Each number is 500 + 25 x the weight over its row's rms, rounded and kept within 0 to 999. Layers, rows and columns count from 0. Numbers have three digits each. The size before them is the row's rms in percent of the matrix's.

# layer 3 MLP down (transposed), 704x512, rms 0.0434, rows 465-501, columns 256-383
096:513512531484541548517538485473486489470451497526541492499527501526490487504488513520491529524513542504515474506489453520509463485517486480513483486478560509486496458526504518478503503462547530525513520497530471536517528502471463485521500441499515524519476478529499471537513533493506477489529520551448493533456491539530489467529485525536478484518476461473496473474471529504466502468486
094:476503515525494480452517474520529510474516500483494478485522518555465516487463504486504506511467537533490500554536486525508449508500489449536532469473523532484512476501497533455493484512502532485521524532514521509471482543517533548570476529480485479477487455506455484490502488523479506503472518462527489541534451501473481522470507506536521510547494475455528514535457480477507520497521
099:488475504450520473491495515463492483482531526506492435511500467464518506507521465506471457523548518487509503543505518503533491527530526499462506535502465517461454493513527489482488498500519499523487492477489487534487511489490542495487490479500498523500513483516472489477488460503528526513522499502516457505548535535524521497496486519513505501516503496496479491477502540475541535526573
106:483515491486514496462522509535516523487523495511502506526493503478527464520455501466476472503498502492563472547473480476490527488464468481449500455463531549517496478500498495485527498482488521491485478520508482494521488487510532502494541490507563485528484470466511559533490528513501493497548501519471497506466493495500527503491513515443522487523463505539469472527507492499492489516518
104:496507512513482536503452532525546512463495510507480542519521515474506476500531520531527519512567506481474485450546469478495492490486449521509437493496495535458513493479489509508454534489509473501530505517478482467513511531485476501520535490524512508492510501528503476508456520531530487500531458514448476473481429523504509469502529535508508507493527470520547485474474501515462509537517
102:551475507473487532481482532506484484522502512500448483536534499483428516485512490550527484501483508507527510485489525496452478529515513484486491521457480530472474511506509504525537511498496512481516476532514436466517466536499535547466507493484455540503496477516471446499501515489506527483511523502520523501479516511552519530524452453522483527496482494484537521477522476477505487495517
102:485529486551447491499476494485479520530507477515493489529493474469501492477538545516485523495523487471454483489502517475497525525475504471528510471471503527532513507476514500458498471524497546489465542515486516492482504553504501475488505488515522467483511513486476522499496490467482523462491528506495493503521464501551492458482497524512517476475506507478517487494508480482454532517545
104:458504506509521496485487513549527496456482529489504519499489505484531490512546475513530462483451523472521492494463535524498480466528478507472517502513540491516535475477489497499508474516523490494530526424512489509562516521532452506525497513510468489514473501460536509478445454509514511534487480505515494507464533501472459525512506482497545510490488482492520509538503497505439488486491
104:541517502465535489513560499488484450475535473509488532492514520508545493482473499500482510515524512472486522447502518546487481483522505502517528485554512524496545488488525535514492515503476514509480538545490468499515514519538463445479540553489468515515481529495547489520499485518466489442502496440542510481444514477540461469485488557488495549532487461489518538475455501476485522530511
098:523505480488557537483496494503516499498516523516493487523515492531502529463514498479534470503489518504506528499519480440485513437483495515495520519509535551529448502530516510501464475485480496483502489443501510511477488489485493504511482469476505479513468481465483515492469497535486515538537491441488512530488536548519503440472483486491512547486452507516519512489522438469493528513500
100:475505509512456506501492471521524476526468501497532491496499525540503518493478496499536510510529582471489510512502492472483475517541502470503526506510524521523502552463499536503484483504529508512485501538493521486484523498448480553516526519486521477499465516514472515507493497508475511504533463451493487495499500500486539464513497534476485491516472501522462545520500512490446498443464
098:508494517509488536459508461459513497464478507453498484517538501515472506519523528523408540493459469459510521503511487481471505506502494508531461443452486449482510504482495476480497536526480448486519500498483476515490479498531477523526517507511492511487501531526490503491511492520475534513447503520504512520460470522487468504499505497514497489512532508470498509490481523495487493505486
098:538477512487458498530488481541525474478512508496474532517524482531494440495492488494486484518500495494481528454520468476511498516465529491481521496467490475462467509517481493499510497554503497485542496505497560463496512511519513528525488558481534546522509476518481532510476474472473550487522526472514513521482463524472498471464467466501498493552469492529489504495500506508505502510532
093:482462510524481470491524477499496526494490486505450533521507486452494506494513463518536516484467501453545528518506475515499501540451533505507503484503476487494515470519476508493495478486502473463509517498465533512518524501513520486558519495478527502521536471508515514533522520494485514494506517464505486515525506494500500513540534458511503515488463522534491465507494479503488445470493
111:475461524481483484463518477479525514499543500484442446510458488500492502515512491471479488458463489480447523512490504480507505513533505550455484518523497514448476481499525520467497498473509501512467495497516512494529508510534494476498521514494494431551480524469525516490546475478516484516514477478511532482512559481534458503553488493477536456501442527513497481471500491500495472516500
098:453491471458493506509530502511534488478541455481490522528494506519513508492477477503465496515463480439492512502555467506518512505487522524462540491466501474499500470486509530538492533504439575520482456477525523513455478561454507492477494532527465473493509494501454480514495531511515466491533484535483502519468468478532496532460565493500513583474515515505478507500494544492451510475465
095:457512492573510483451498480484518459507495525535502531458484464530509510506529452508479504491537511465482536554489473466478483482501536495488481548490526478517519503516550487514503500509497522493528502487521483501521475506536552464472489495510471483464489536485517460490504480493486508530480522526524480478514520505491499532459509446499495485513525490486483510506538506456523516542484
094:519490499521492503472490467512519503496472521479499500521513492469498519515495522483513485503454469522498510479459495498494526507486563508514527478507521520464522481538496548471437498471491481502520509465487513492465522497472469497492476504520500455503466499492481511450511483522527505524472529498507541551497507461452513460487477496560505523538516476517469473504469478475530499490438
097:533518524515513448517490485515523506518505544527504458493496496511531500496483501492516467524506499477528493532514504519519534422490455490518531509476482537493509496516529504506468518502493504470522517461502513489490492457456488468491529522536508509497537504481486488499551468533534507488471516532493491455488495521483499496503452447482484512479518471474533511512462482483525501454493
101:493473507486517505479477498464523523486509508494531489488494509477500455547491519541494532527489561556466523490468503514490489519490506523501449524522514502486495490492512519532530541510485499496501538562485490497487517514470526525525454501468492507534458535524493468494462544522521479456478505562485517459500521536516522488539469539498499506462490486478504514533529443495521482493542
094:503497513500491490444441530506553547462526473507511483512450506497446478449533447507500523499487497467507521484500528498470492559472493497523499465488521451486477483535499528491487495530506474514530465477510487518515495467503472523494506534529495498493492534497503539514504512500486544484561499489479484494550456490492522532486459490465525532505501562544454477486503533527493494493486
103:497506480500434486486495486501509527525477523500522487521492476510484508491505500559506509468500470484525506491503511517507518441486514498481517470476526473479473515464513498469513494487478481487512507514467504513527469442505499511472522530482506464492527489496478476460486464457478504512456495506522513504464486453570513502513483571512423516516506505487477450500488491505491500513455
106:506471509504496515448481511518510476539458500493553491490503554568501491485483508480520491494500478522480511536515504481487490513473498521502466516498472454529526500504498559475491492498471533496528452478438514514480543500469501472463487514518493495535495516533480477502461494509438473461478546518549488468503467523476498564539490524505482503502543512513529512462454466523499461488528
096:501537473525498494484514518519499512515539535530478509509473540494522485539501529484488494514503491517539446515448489536493487526475534481503469521517527445484503453479471508513493479532477500527449541495490505534539498504482460544473490429515460508503498545497526475499477502511523533502501460540498480500487484522497462499549508474494494478540523485523464510525505528517530474466493
103:495506485518511500524542461497493445514496479508456529450552507526482534501522479504528471491539483536452540496520520483464483480512514487503517493486510487478466479511540469486527530507521513507519453489499485509483471489472493495462455523537502556497492483503476476491490501515556485537496506500508440503540470548475497474508501534516483495493451477479478500497515521487522494480442
099:482446482508459479502551462477505482500524491523486502528475490470473509497470506518501521511511498500474485492525499547501475510502480507508470515527494555532474510512494465496499493493450486532544500513494491471493522471485497476507519471510520486493511513524447534454524520497506471509511537466479494520472494477477534533517463508493533533474494490480513555534493518510535489486499
105:520526462461520487509489505474497496520505474435511450484512519510504481495490530515513499471573504540530519497504527478514462494530495460505457539521506506483463501482516492517462519530538503506487489500480475460496503507504524504525497537495493517492506524549453472444493485520495458509467574529484526557488473533553536527463520556494506522489492543513480485483455510474533487544508
103:489487477465506467495498511540487518516548541490512502517498551545526489469475469475517467486449471481496501535512517483517527526497488496516472526492488461501466517481512490531515459554478495492495487481545529501488478484468531514530469495486470500465510497548489482514479503526493480488490516484430514516494541516558519506511485460519500500472491485500507457565517479519497497484500
104:499517527506499513490493505504453514476497507534505543512506499557529466529478523494514491501460519477465511498472472507470491489502546479508503521482479492512504499465480488542494519451472491544476479526503470529475452515508498491518463467541541468481496523500473495545488517512495489523501472479491483510508537555503484518525510494490445485480511515510497506504467465492484460443499
097:501513515463499505494505482526544496495520463501503474498536455514451495527516514498485505508524534503514521463516524468521488521517457503500478474499521501493467525478504473481488517489484495493504523499501490520520488531496490481509463467516526481500492498497506497538497523456450511503503487532530498525509507522506479512487527532474501515515491490512482481530487522528528540517466
102:482516494521508494472454459502521478529519486526519506451503481485505495501536509530494466521477495487477498531480533477501492525478541505531473525501453504496490501515501488523513521461525527528492506483499520480565535496505512471499515500529467499460518494494461514459510509476509509509505480483486514523515487484441463483502521508472512521525511500500520514488505495470464474495468
103:511489472499465499504472524506512465519455524453498511453521478492478525508544491557516467479531488516453483498551507507448516507534549518555500522547489492532465491502467521533511511516475455512500499553487500484494491469524470474513523562486505484487513487460493528505504470478529514500447478497501485485558521529552530466478472508492510507444525495561492464464502475494503497529495
095:466501478530474494500517458468546541519450515490457529489509494493479501487512518508509512519437477481498530480528476500485507509517515517496499492477513495547485542515507489569504502533522498497524482524496515473462486492497494493462525492495524509519484508505475492499485476496544497507469528536513525523514505476446485509468504531520470479511475489515514462486523511558520486482499
099:561462479508536524477457496518517466509555532488515486510501483504561463473486501522481507500499477500529485525461506513498475492507504477479498524479496527471539496499529563502512529496488478483493464470504537484539527486494515525471499464477553498524489493479478478509517538534496468532526521533534518499493518465474496522526438516532510488538449516487467504488489506505491489516518
090:510535536494549545514503483493520463486518514498480461494466469514488513496511487503496505478498464457551485531514537443472486533517521449474472471448469467517508499503471493500532533530473492546499509478464532502481529544506537496505508488496511469487517502511467478486482552480452473533495502501477509492494515475516525504484534543519552506485489523523502508499460512529484501462509
099:430470505506485511504502512499510507507465464505473526452499521521490503488518483475526507487465507481509527474511477525522493476531516510486491465511520530533490460519495501500520515505481520467511488465510519507544503473495523514506441502482488501498526452505479487499507490512534521522523499514472477497480499515524488465437509468519491503433481451507506496503489509524527475516521
099:465498485508525529532459499513515519490464470462550507474476527526475495497462527485524544489477479506543498524513494474512501474507486499448517458520482507485519496488504500556474521476480498440518523517498508515541506466505552488451502489471462448465509496497566477493512492476528464520522511479499524495491499441506508526517493473461526532511472502523479467519491517494480472491430
# layer 3 MLP gate, 704x512, rms 0.0463, rows 466-501, columns 256-383
092:521540527500481524453535561535482504510503494500478562465532533485482498478523444510504509509505472512497424521489489499478513497498540531518531532513444513508490503530491508508472557502511507477517529536489505490494546528512515498547502472492507543532508491457519544450496461494480482502499492482483529507498483477519491518514473500472460502489478509462501496507497496487478492519482
099:516499519487494493468533508506443469513480554488495494465480531490490498498531515534493506500483492520487470483517498481449477434526501538482502523509460528503516478481526511504524519507502540507485483517488519443510500495491518490508508521534527515510466478514502446524489493448500518505479519508539516517525514488466525514553472509518504468511437511486481499485449493535454472491498
103:504507479464495515512457506511472539550493512492495486500467522519500503487523520496476482485479509573485474555509466516524480489523510521496551504501499513507510508488464519534509480505507464510511501550502466480499499471521507490513498502496526478497472457508529475517520513545497451509475488529505465481460483542487499478475483499459505520506453480480474504477503471492447473519543
102:506546517546503518501521485529513482492518489495510452448508482500521509485527504548500439477487508497511527516509455504518491547484467516508544517506501527466535532523528505465533533487481530498465495475532454481515498497529500481473513509475516508490536520478487489511480490520479527482501477521484523511472531442481518482513492483549489482490529530501464510479465456483540501534526
105:474497461502483509510460516507486538495491523505475515507532516576487519479514478484522487490521495520525519472455482467481551533488512491473443505522504456491476519508515505519524504464494540515493494502512545511509557466509478544468512481511501548511482489508476434554544495550487517483503491492529495498454517464479479486518525488499489480548478484448500502538500525506468463513502
097:517528498487509502509494524515494472519538474505478523507485491498522476443453479520471489490468493488523506490474511515472429445486522495495490520519475496511514496466541495494471519528504504532503495500507503484517508460499521499480517433535516477490515523493467540508489467474455491503528484528501483533535562509541520500480466482528521476567473487493449522473508477560500482467496
107:537486513482453524503527481530530444484502526463538525521471490523460525512542506501454510518446510483502522503500532495461490502522448471505511495455549529560506483542491518495514452457502509504483506526503497497512458472527467498538516478492465472491514474486525541491494515505517491497480459528515511439449508534535485489487479550550509517446535507480527461495519473510470456535499
108:481486438470490484430495500500489511509471481498455503510522434463481537487484483486483506507511492500493502510537492487498505554504507512537496510500516488514462503499478476518512514504507511476493500510475482498491513516500468499464506495520496500512510505472518522528529512509483482538506471502496506503533493481464513506501508481500499521513469525515519477515498472509476499546467
099:500503507507523488461530508529476541500510538489535505523479501520506482493494505511543469450472499506487495482499484477518505503539483483464517472484511510547474509505517516514485521499538482496536438456472533511453507516456489526524442513518501497506463469513494505440527493537454492518487504462475502509455496480488518475513505495465511503502509519466501534525449499471483462508495
105:528453476509505498522537478539484484495492479521469516455508478493485536500532511460456511499508460502454504525494484531526488498479502474526491515543510448480474505492516521508529519496510499491521469488511509484502484482543479543489519454537508502499513474504500480498529499494502472516476484533508520455501467478539492489465480474521526517438507554513537459462457522505503489514526
100:471517495518528460496499511482489500470560506506479531526509509499513498521495526490510492453462467504505515453471488526458489548496473512480495459464498515497488561520482513488515508457525508500525494535474499514500509532503490458527483494499544508525502495517467508508488512534470504516511526549497525489499521501479480491504486522465517457515482496531516514476521543512473470492524
102:493507492500500492471535494480537533516539522481496550493487527522489510443471552505512526501534486501517460519490534483471467514524541512563517501485501470494465544492507447498489483486463547514512509493499474537468500458492504483530518500589471492546474490539466481488447507528485435525546491494522435505477512481490485524535485511535495510475492495501484511516512496488521491478473
088:494480529495478538496472525521504525479494491513496515467527499488488494475512527515470497491531521520496492473500483441519552495510485518477480515494517459493500509509458499505449519511475504516515489496498526505453532441497467490548508522444485520442491541478513468516567494505506488476523518474490513505523553492458470479540514495535548500473486441473500539471519540512478530509513
127:495477487538506472489501534537491505464450490524506569506536478477459488514489484528539498516502508505504475478500508493534526467448504455542498485481481460565501508479458465528469507462470498475535475492489493479506510515492508515508481468517534534489507490502492484531503514490512533499479511503497533538470450475498517490465519503502478557498552530516460545498527542499518505488462
102:500483499511500519491523510528494481487494477526459497442470466492511492548501483512517442522538492509508500493506517524505530519486557515524471507544469535517451540523464524502501514479506502491501532446490462479496544498478501494482520493521461523508467502473515488451483479495489528512458483451486492478508479502494505490562505529508468494534506461469503495535459475499504476517469
090:527473514511494491507525503486548504459470492529513516485530506500507521500514466512492471510459531493479448493521520470470495496546501478550489476525483527517470477490508519500515537488450509504512501560454487558450489498461510523535515487483452529523525514486496532489488486515506492488455506508479522491483466468532498520476452487475492504468478519492490512501529466523506479522490
088:493503466489476475474529458466512507507508504490511510530492514478533487526499515480521526502458514518515465460495475504529447498512509503496509454482491490472513460568506535484508513499537511513500489547491548515465477506520495481492484488479474475525469477527503490531479447435508490483487528496483486535515517488466485477488502527531477480523551501477513513472420499478520517470487
098:497506458482464499525508541460492499486519533455497512525529543566480538507459494479505503487482556487505530514492540496477487510518466529530483445445498518499515502493504492493524486478493464469456490492508559518501529493495514490515455564525467500521501479494478475482535513516467467481510449530459522473458499482496502513491528544510464483511512502478478439441514501493466528515476
097:524506477506503463515477518474476479456498497538507524497499540486489503454461465461524511516516481524525495522521524495493468494477495489509465444503481522522557481500525510493494494550498525498516466519514468499539476507485450522458566491481542457520537487471518549543475512493508479486501485540472511495541534477450484497482507486513461482481511540508487508479511505511463516506532
085:491488484514545539510488488472512472512482499530457495472519495503483516534481476473555483484518513491496535485450497554534498501516512475474540521446479489528531501453490526519508495530495496524495476482492519492475474469506530496509571477490510507468473511539508475489536479497498460472531527508466544502522536492485501528518492489480506482496466483463493509439485486501522527494529
098:486524538498470493511478529508445469497480516539486520481498515505501530495501467511497493458506491519470481552525486566512461529503514467505488533504507511516535458478526519471500515482557513470485527471524474496448507551479549508505519463507525514486457472504541496520478534514514497503518495501538518523481473466466514513479488505471537524486512436494522509505543518460513518488498
101:479478494481488493511499507519514519513490486519514508515517502554500520538506528501528496463503455463486480502542508464534509507494453505569540496502501490495485497492520464490520490513506517506511506518536475525485478488476496489527493495456505466465496487525504489511493512501485485499515473531512479514478493538478502515514514493449504483515505500488463471468508529446473476512484
097:504470469508530517525467534491490514510461477506501498462535468515461555481466514481447512478505519461509539494505542509501514483475494512472535496515484524527517501547508515511516515499457510486502453469509491510462483492469502491548494527476512520494523497522494503495521543473511459466514501521502533513479517511525528548478464495498518533497494476484502507487499481490475492533479
108:523504496505486492538491503475467512483495459487517495523508485536475491464486510502518512518525531487531489489545465525533478521510516509483493538488472514515510505490461520470479497467510492506502527464483445474458530516506503502521499482540448505499529479469508514518492497486493468454488481503495525516544502498491515458484499461427507510521493525484576499481507476519515530524493
096:467489500469557478491502499530480494512537466477544511504521548481428482478482502519511501473505480485479507496479538489492450503513530503525465493490499502457511480500487502501512522462517500488450514492477526537501529490520508504508485448445481460514459497533519535557495526497559494456514499519524557456493513517456521500472452489493506475494502481492524487475503521506495519494522
094:564556506516467480483525523522511478493474490508530509494503504478459508517514493493499511526523561468511459486520529525507533554521520505494530529488469485509458476544494476510530480527489506518460483522525502484459538546537468527497461495479509495508499501502473501514516501471492529485523509552521460513532527536512500488454465473485479493500465518475519516517519533507490507448523
111:495484487501507503533419486478525505515476513485472477527504511494458443486511490513454523493504504469512519488514525526526503529517525481531565477497548485491539505544473517538530503502547491498473500513497500509518541524551497503539483507520485549482506511534551474505494515552501481539523489454520478534484488500508480520469521483488549560549517471481470533507496444447467483512478
108:499558503505482499506533559487510503496486508491463564476518535511509502515485538452467497501528502495488479482455505501496488510527523460490498512473500480541546440523519516485522530472515514520473500530526486479464505521510490479473496536437509505508490512471503555507525532527522495499478502542524498482465513501501505474482518506537516532514512483502537494436507508506502497487538
099:518521500490457514510494516521484547484482478494480533516542471552522505494492480502494492550519502547487501511515498506486490458531493483506517498442500513498518473490508520479480494551461486498521494513552530526430508540478495482511486511501456462488524502490486568484531485468500497507522477517528488511531501475548519534463511532543492531511494512517523485463532493472543475524501
101:515494475502525491532521497564544473448508541457469505508513495532506483511507522474506479517460481468543491525479508509524497487502510485483521539540482510513507485450505493499472544492457490465504440544484516516486484489493459515431494501496502501538492503495493502487482483468487535486512526465466544492481543514493519513484502479512496493525511525522507501502504515521485457499522
105:503503482513522515473466502500482475538509478456491549465514534498515527514561509493543511432533529481471508521505526493480504508506537507531513475525503509499486518506543494474504483500514487499501503523531489491477496516514498500461499493474477493517476485476502509504460488519517484426456515503492486499568487522530518463497435503535501518444515491501475478528518516501531528519499
090:508482522527477547528516456531519505486521472481509516432474525481496481519476548480471456487492492476517496474527517509516482472530482463517505509520502509492506485517538509492509508551527517476495493481482459499458553502529508487510500503488480537486504492495498524507491517462485521493492495487519534501464457511509495531502501482490507505511491506465484515494495512458533462485487
105:465519508533484474479528509506481459493525503478504499454522507478484570492489536478497496518474476457473509459500484502515503480543510477517519523497496520506490535507496470531492485465506519501493462458522519526479486494509551513529503479512441516514471450521548498488503465507519526505490463458484494521509497503531496502525488509520472518495523467493550495522516513508506500501448
097:494519467514495485514543497459498505489565497535527535479490466449515519492509532479549465470538514519495536464474515558512467482503512525515532520518512506501506524539455480527519506491514454521503503500498523505498532544510483491513478515529512502467470518485516475483472523535521458501535501517469525479455503479500477549515476485541520514516457529507503486503435519490532526456488
103:511529441515517484473554496539519501502483514514501518530498482504522474526501504525472461499525497544507515524498518493531505518491522479508532489543512506499489540477445526503487442503514535494463511498504475499501501504479513462514527510507497536430469515477530485535562533502498524505490484485484494510500478552525485477538468522473513505459485475471472493515537476502488503522482
091:495468523520505523512457513500511531524519482517532477552551473529534501469487505488497486516477482511498506471501523478488503452506464515522561522485502520490489481480488515514483475543508501488475532498490524507483478487517530488512554494489468451480473484538469513514477460507512517473529462472494513475524504507468502491494534483461492541506531555497492471505514503475507415487489
# layer 3 MLP up, 704x512, rms 0.0472, rows 466-501, columns 256-383
090:495543559537482451499532485506514539492518510473489465521508520490489478514468498479501567482520476508502444505484537512482497512492487451514462451480525486503463532482539505514490509519513530504533459497489499458515504502511498514505507463514469520522482512515472514499518489497483521480502535565518554534518491507504458490489543492508503442541548460494495518537544520546457509495501
096:501514469462504508480470478473540496550527487483453493515459453483477510499493467520503545519521544527470542530499502499543491521489479484464519517453458476460495474510489504497481493510493494527497463485480536552518538536526521501501494519513506478464518509476529513454474525487516529456520456453460485517488502473513535528475492480502499499504476531560500470555490509482494514520470
105:481529511497524473494521550464510507540500495471449489487446522523488501525516501466460516539438492542511502511474521484499495509512548504474524495493479448446496524489484507512459525519506504498498519547522504506455496460473507499483495516490486488500533518504457517531565519496486504490473499498506489486514481482489461498496542502510510512476502489488498464472531501513461500517506
103:483524497500530486485525517515507539503463482480450509500545536439505492469534504489486509544473475452515487478515552519499491529494530482503486525483499518483510510527472535496476520473518531472477493456524502521457525504448485523498481495511533500528513461495492474467534542513490478498517524510469491550468513477497506451509505493516466509475507480492483537536504495518504488528542
103:518456508483502539528474473481533453514460508492478501484511501534458465540475540460487481482517510518522480475480478459498540485467487513441468507507518511501491518538481509470519503506489497509480481481511514470494494494460520528512532493503547520501501516502507499447446490514495533516527474487490465466485527498510476516585539476493485514500490456480494502501519486508538441528486
105:502506521526486488470488529462491480514469491500500465499469546521498505477513503478449502454514474504496485487529498525507510524515567513544492431518503514479517493490495549514522488556508540509522502513480524474473468514498474511473484465471496481464525523499457491536474486463496527475459535546514497516500474494541491478456472507528492496476446468466465455441495494466444490510476
104:488509552469524525488479478501496500515471505427479518498492564524491563481500502505458473505498454496518529468512480510483513533495472495473556552536487570505479465526481543518536558520508555532508492505522545469553551495470486455468531475475499466475467534525505540464486536519479481482427454461485459494508499455471563523516484524542497512504508523476477512516500462496493516513501
103:494452522518519497477464519502494479492473552500538484475489512487500479516493523509509512503488481475483512519504506479480520524521501514484494471477461550506537474559501509484495455502458471477572485526497477489502481475513518469494521502506442494522493464487454504498465495521476519512464456512462547501520558469492497506540522503489505509487538538537468506491543498491457478508566
095:474492538490487479528511509466475537482520513489515531490530497506476527505489533524473466531521495531531508519510517515498531475477491514456522545464500459509531472458514521461494522465487475482494525523487451461509520512458481502504490518496490465513502473511518525507500519501513515497504503542512473504481514475515514485538488506500508537486488464515504500494481535525493454524536
099:504509489488494527517443516475477526452476494499526463519510479508514467473484505470465468505488460523496549500499571484516543531557484495499494502490460499511506490528456527521510492504499453499511539467496498529488485470506471502521508505491486503517524514510504560458504490456522506471476508519486484510534440464489502491455529505538492497475491477464475471490485494445489528521470
097:525523506487510503499492518513468523486532527451514537485519515558504479503478501497493506505513472536469513509487490491507452509485529512534505506513503499504477488533491498464525503489526513541507529534503510512486527522483537528499475498509529520487460529491519506505470506499500495560536475522494490508486503504520474502487479475478522516503478526528466531513503536482481506533495
097:521487471545506522484535541486519470484497505487470477489500519466530536505488514489473524456488499483463497534483475508465496512487553500509482486508464496525470508456507541469565490519499500464538545537510495520489480509465524521465493488518540505488498479478549529490516521495524487525509506492504519529480499522490498517466482480535515524533499518504496481491511509500537503483506
087:491544466522514455472529520528500500492492516483471461496478525533518498477495572465507502517535489516500497537440459513526501489489534463482486482538501560483507487498516499493489473475494499484494505492534479503450528492493500505513514487472529504535501443492519511497460471467519507518513536525513473526506484467473518512518495494495469526490473496509448475514498495493515500517527
134:514499528462522490513491460515454469493550514507504493523458490529526479463518510519477527510496520487502482514449487481505485495522522490464493556528489507467469521457489493486447541545544473491474511494545497520467499528513487497468514493517496485514465471493525507507515471531490480525527497495503482474523544498497474548468484510516490507519475495488509429472481462521503477490517
101:501505466529477469497543525529494525545532566464479499512495533519515515523529459465526493512475500554544496451496465451489527474492491506466539490545523483486502498515556488472525527522506478493513522527513506480522504476466475518469480514509497474486469489459490494478540486492506516503535510481528511493506490473504480486508499521543497481530471491474508481479520505512485499468500
089:546502522517511456501455510472542523448568466505495482502501547491492462525473506494534501509479548522509531509528504503479514503467498494469474477494506516526514512534519491490499527486495474534480511531460465492503503475519490475538485507489505514500497490512475450509492439507533499482487511527475485499483507475464488499453495487472495505543504530496537468491480518504477484524463
091:505441474509472492478528480506496507460488520525509497551512497515551503505545512424512475482503505513457548539517482526482490493511481489489511497514492454600507531485533484531493542508510486502505487489466449496479486488500474516510481491526522519528540494505500478483533487513513482500480536531520517490541491532541492529528501498470520523486534490505494509491460498489522472446531
097:489524527484504537508449525478526517474528507523519497482493515503526521479540478509526530511474521505461498514481521484490471501524515492451467508504458529538519483498512467481475492488480465537468487527479512493549499526512472512555515527499504498506485509518501508512506554507519487481486507531466564483482473498500527496506492517522494452494494566507498464543457540474480493540497
100:446473491490483500479463476503500452454509540491516529535519526528484494503479472471432469505506514480519484497518495498481485562482519502465494511484522481518471440496505496570515496516472474543506529512550504487498523503478510523504502541505495464477504500503501519517489512538467475497486528527515522478520525501512531510465494529506549503439505528480494502501530488481507544482522
088:484500488483516527483494500492502474516492512486541498507497534507504517502467537480495546505477485518495528517511487516502493488491490492470508482498482537514447463504508501518481472538438484519518480467493550499502478480452512498485490489473493489468482468522521532541530501552513574478440527525462512442498515470497524498479517484480481491496494491499478482531532465512471529501505
098:490500475501514453474469506501536518510478487538530519529526532507487510514519519452474513494506481542511549450526462464490530500496511498534467470508499490511481519512484523489522447496537490524513502520489505565482500476533508497517460522515501496505475494496475484540468487550535478471528446477503496483467501528549474497500500567483479515476500474496456566501510514503498471505471
105:464559492490512470489478462535481517489476494499512500559506464509496502487498515512467535481478470487477448474523480489556518524521498486516461529443494496461521473516509516486520461488455514468506478529506537490538472532517483510530510484501443475452496466485490499476476472474484467499504493489485474528488539523470469494494530555416484504521532478513490481509519497473535550496517
103:498544471504509494503511484508483501512510511487486512532521479502486490488491524466532564543463531454512511475478529500483514463443502492521469498510520514551482524522517505474495498513452512501470546510477529478544514498514519546523543489558457462454508503497480510495512519512491528461494509473483497519483504507508530518503505528503517480468486517497501521501470502548488536507526
106:522491506486523512516527563465463486518497485470458547505556507481528498486459508548533499508503500508535497459508487500481484455447527521533524480533503482458474532501489546508492499518471536554499493525517462499505457515503515496458510506472511450526527473495487480489505489497492522473496491514504569493489460485509498501504462525505452529504549508474489542485493541491467480482462
097:497500487444508542491494483500514497478481481474489515482477530500519505474483487490494539481533506474504509425497485508468488492552485463497538511510478486549516492480483490502493537482497511472537495495481451490508518517464513482514509485509545497492511525487493541481491558496484506477531478500508552483519510479519492535482493522512507504512522518499513538482494499506496491545502
108:457538496526523505448516535490502463514497523501501496491483511492479498489487488523460529502467473455523496553477545500520511500509501494512507504499515527449509493558442546519481499494446463536522510503471497537508462503502510519502500531506513497548500514471512498472480535484500489462516505514462510517509521524513492512527474480501479506455462486499516487464525485516492487508534
100:487503529487456526513483456486497513516514508530546456535484484483438530504525488533500500496529500457493477532513485524487500486470514521572488531543497504486511556472530531498466461533477517532524522522519482492485489493526444527490517524520452538531438486525525469531495514467508517501515505501509480475496484548513447477497469475503508456455472478473513563448488501489533526505514
108:476496488471491511527510516478528483511483524555469510487512489524434531525499481525500548540496521497503514554477484487482456525503501467492480481488535521486517497477500529464518497547498461541460483537491510511521455459517507512563490463505517509492477496485503497521516479513446525532488525480549477507525539503519542531529468497489505510477473543494491454480468504484470497510481
098:554506461474527464502501542493563461514492492496497548517497545521490473513510469450510546491474488531538525488522538482478501518515459483517501497531517508464504505493491520484504470485481503521507480525468539484484493448515502459517488502539516466511502476463481484521496472504468496519521542450477511445490534477464544562488459500540495478441481514501467481440435483488475503548508
100:508536462494484509505491524489495482564501516489498486521528520483505432486506491509492466533508502506467497485483486497514478507526491527554462480498500485472464518481524441494522489435536490501494540489511504495471544531511523451572483532503496496481504535538504506462522529513499501483487502488494557484515539484518501451474506571526537469507492458508489514539503482474481476544483
108:491507507541485495437538488479508470556581553490534485483506522495495482530509502496477543476467513477483507503480490526513494525480482484511514495459503513494535505471522453486496474498531525496495486505556485503505519475482499477497491505524463494498519494527546474525503510536520503500525502483517531486568508478499493483489487493519510473516497551535461492516521491484498506470505
095:500492516514490478519533508495489496554458508536488505489492487492511523510513495498501498485491501504459539487494462500474508506530520508499489485487537494503486542496505492519514507525494511487504468480481464430538505491483477502501473461527513498511509532486472471509470499499557508498520489560452495501529480500454511461475487518545488449487503497505483473534518520522516486520549
105:506501499480529501494519508514510455460500511548537532528483502474488504510510560471470473466525474524474498471482540487527526485528506466475507512509524499504485521533527469475535503479563471527524497519515504538483475497551507517491516486516507542532470506470497478492469498449472476517530530540487465450507500503544465466500506490483497511533503458461500531509479477511525500489511
085:507509510462497520495489492511486516463496453502481520497503520575467500508490496493522483499488511475531524504535464492489479556481559506519484505514513524490547502515493469439500545546532561522516522458502514522470431492493481523462522558447511480522464462474526485514501486508518527550488508487508474489537497511510424464522518502464490512465526497462487528500493508540568504438521
097:501502472547482540518490504504540561473504530505463507515461493506464514483497508520467458495480471549510478510523532464493537502487515479532520504532502514467505525458489509442494510498469491529499474456482497502474481442546498513554479513495500515483486521517489514489521476507492565507473485450449540528462501519510477497539480528493521467446491513465495499509485483489499529510504
094:466541499529507475487502523510486481503504491498481490525532487521503508513521482512486520510516489493535507495544470511502521484452503516531493510529504451490478484491490555466548545495459485505488451501448525475475459519538477457501476516468466495518431512505500496445500475524489493433499475472531472460490502506468500516502485489497502475518501471500517522552480533461522517522524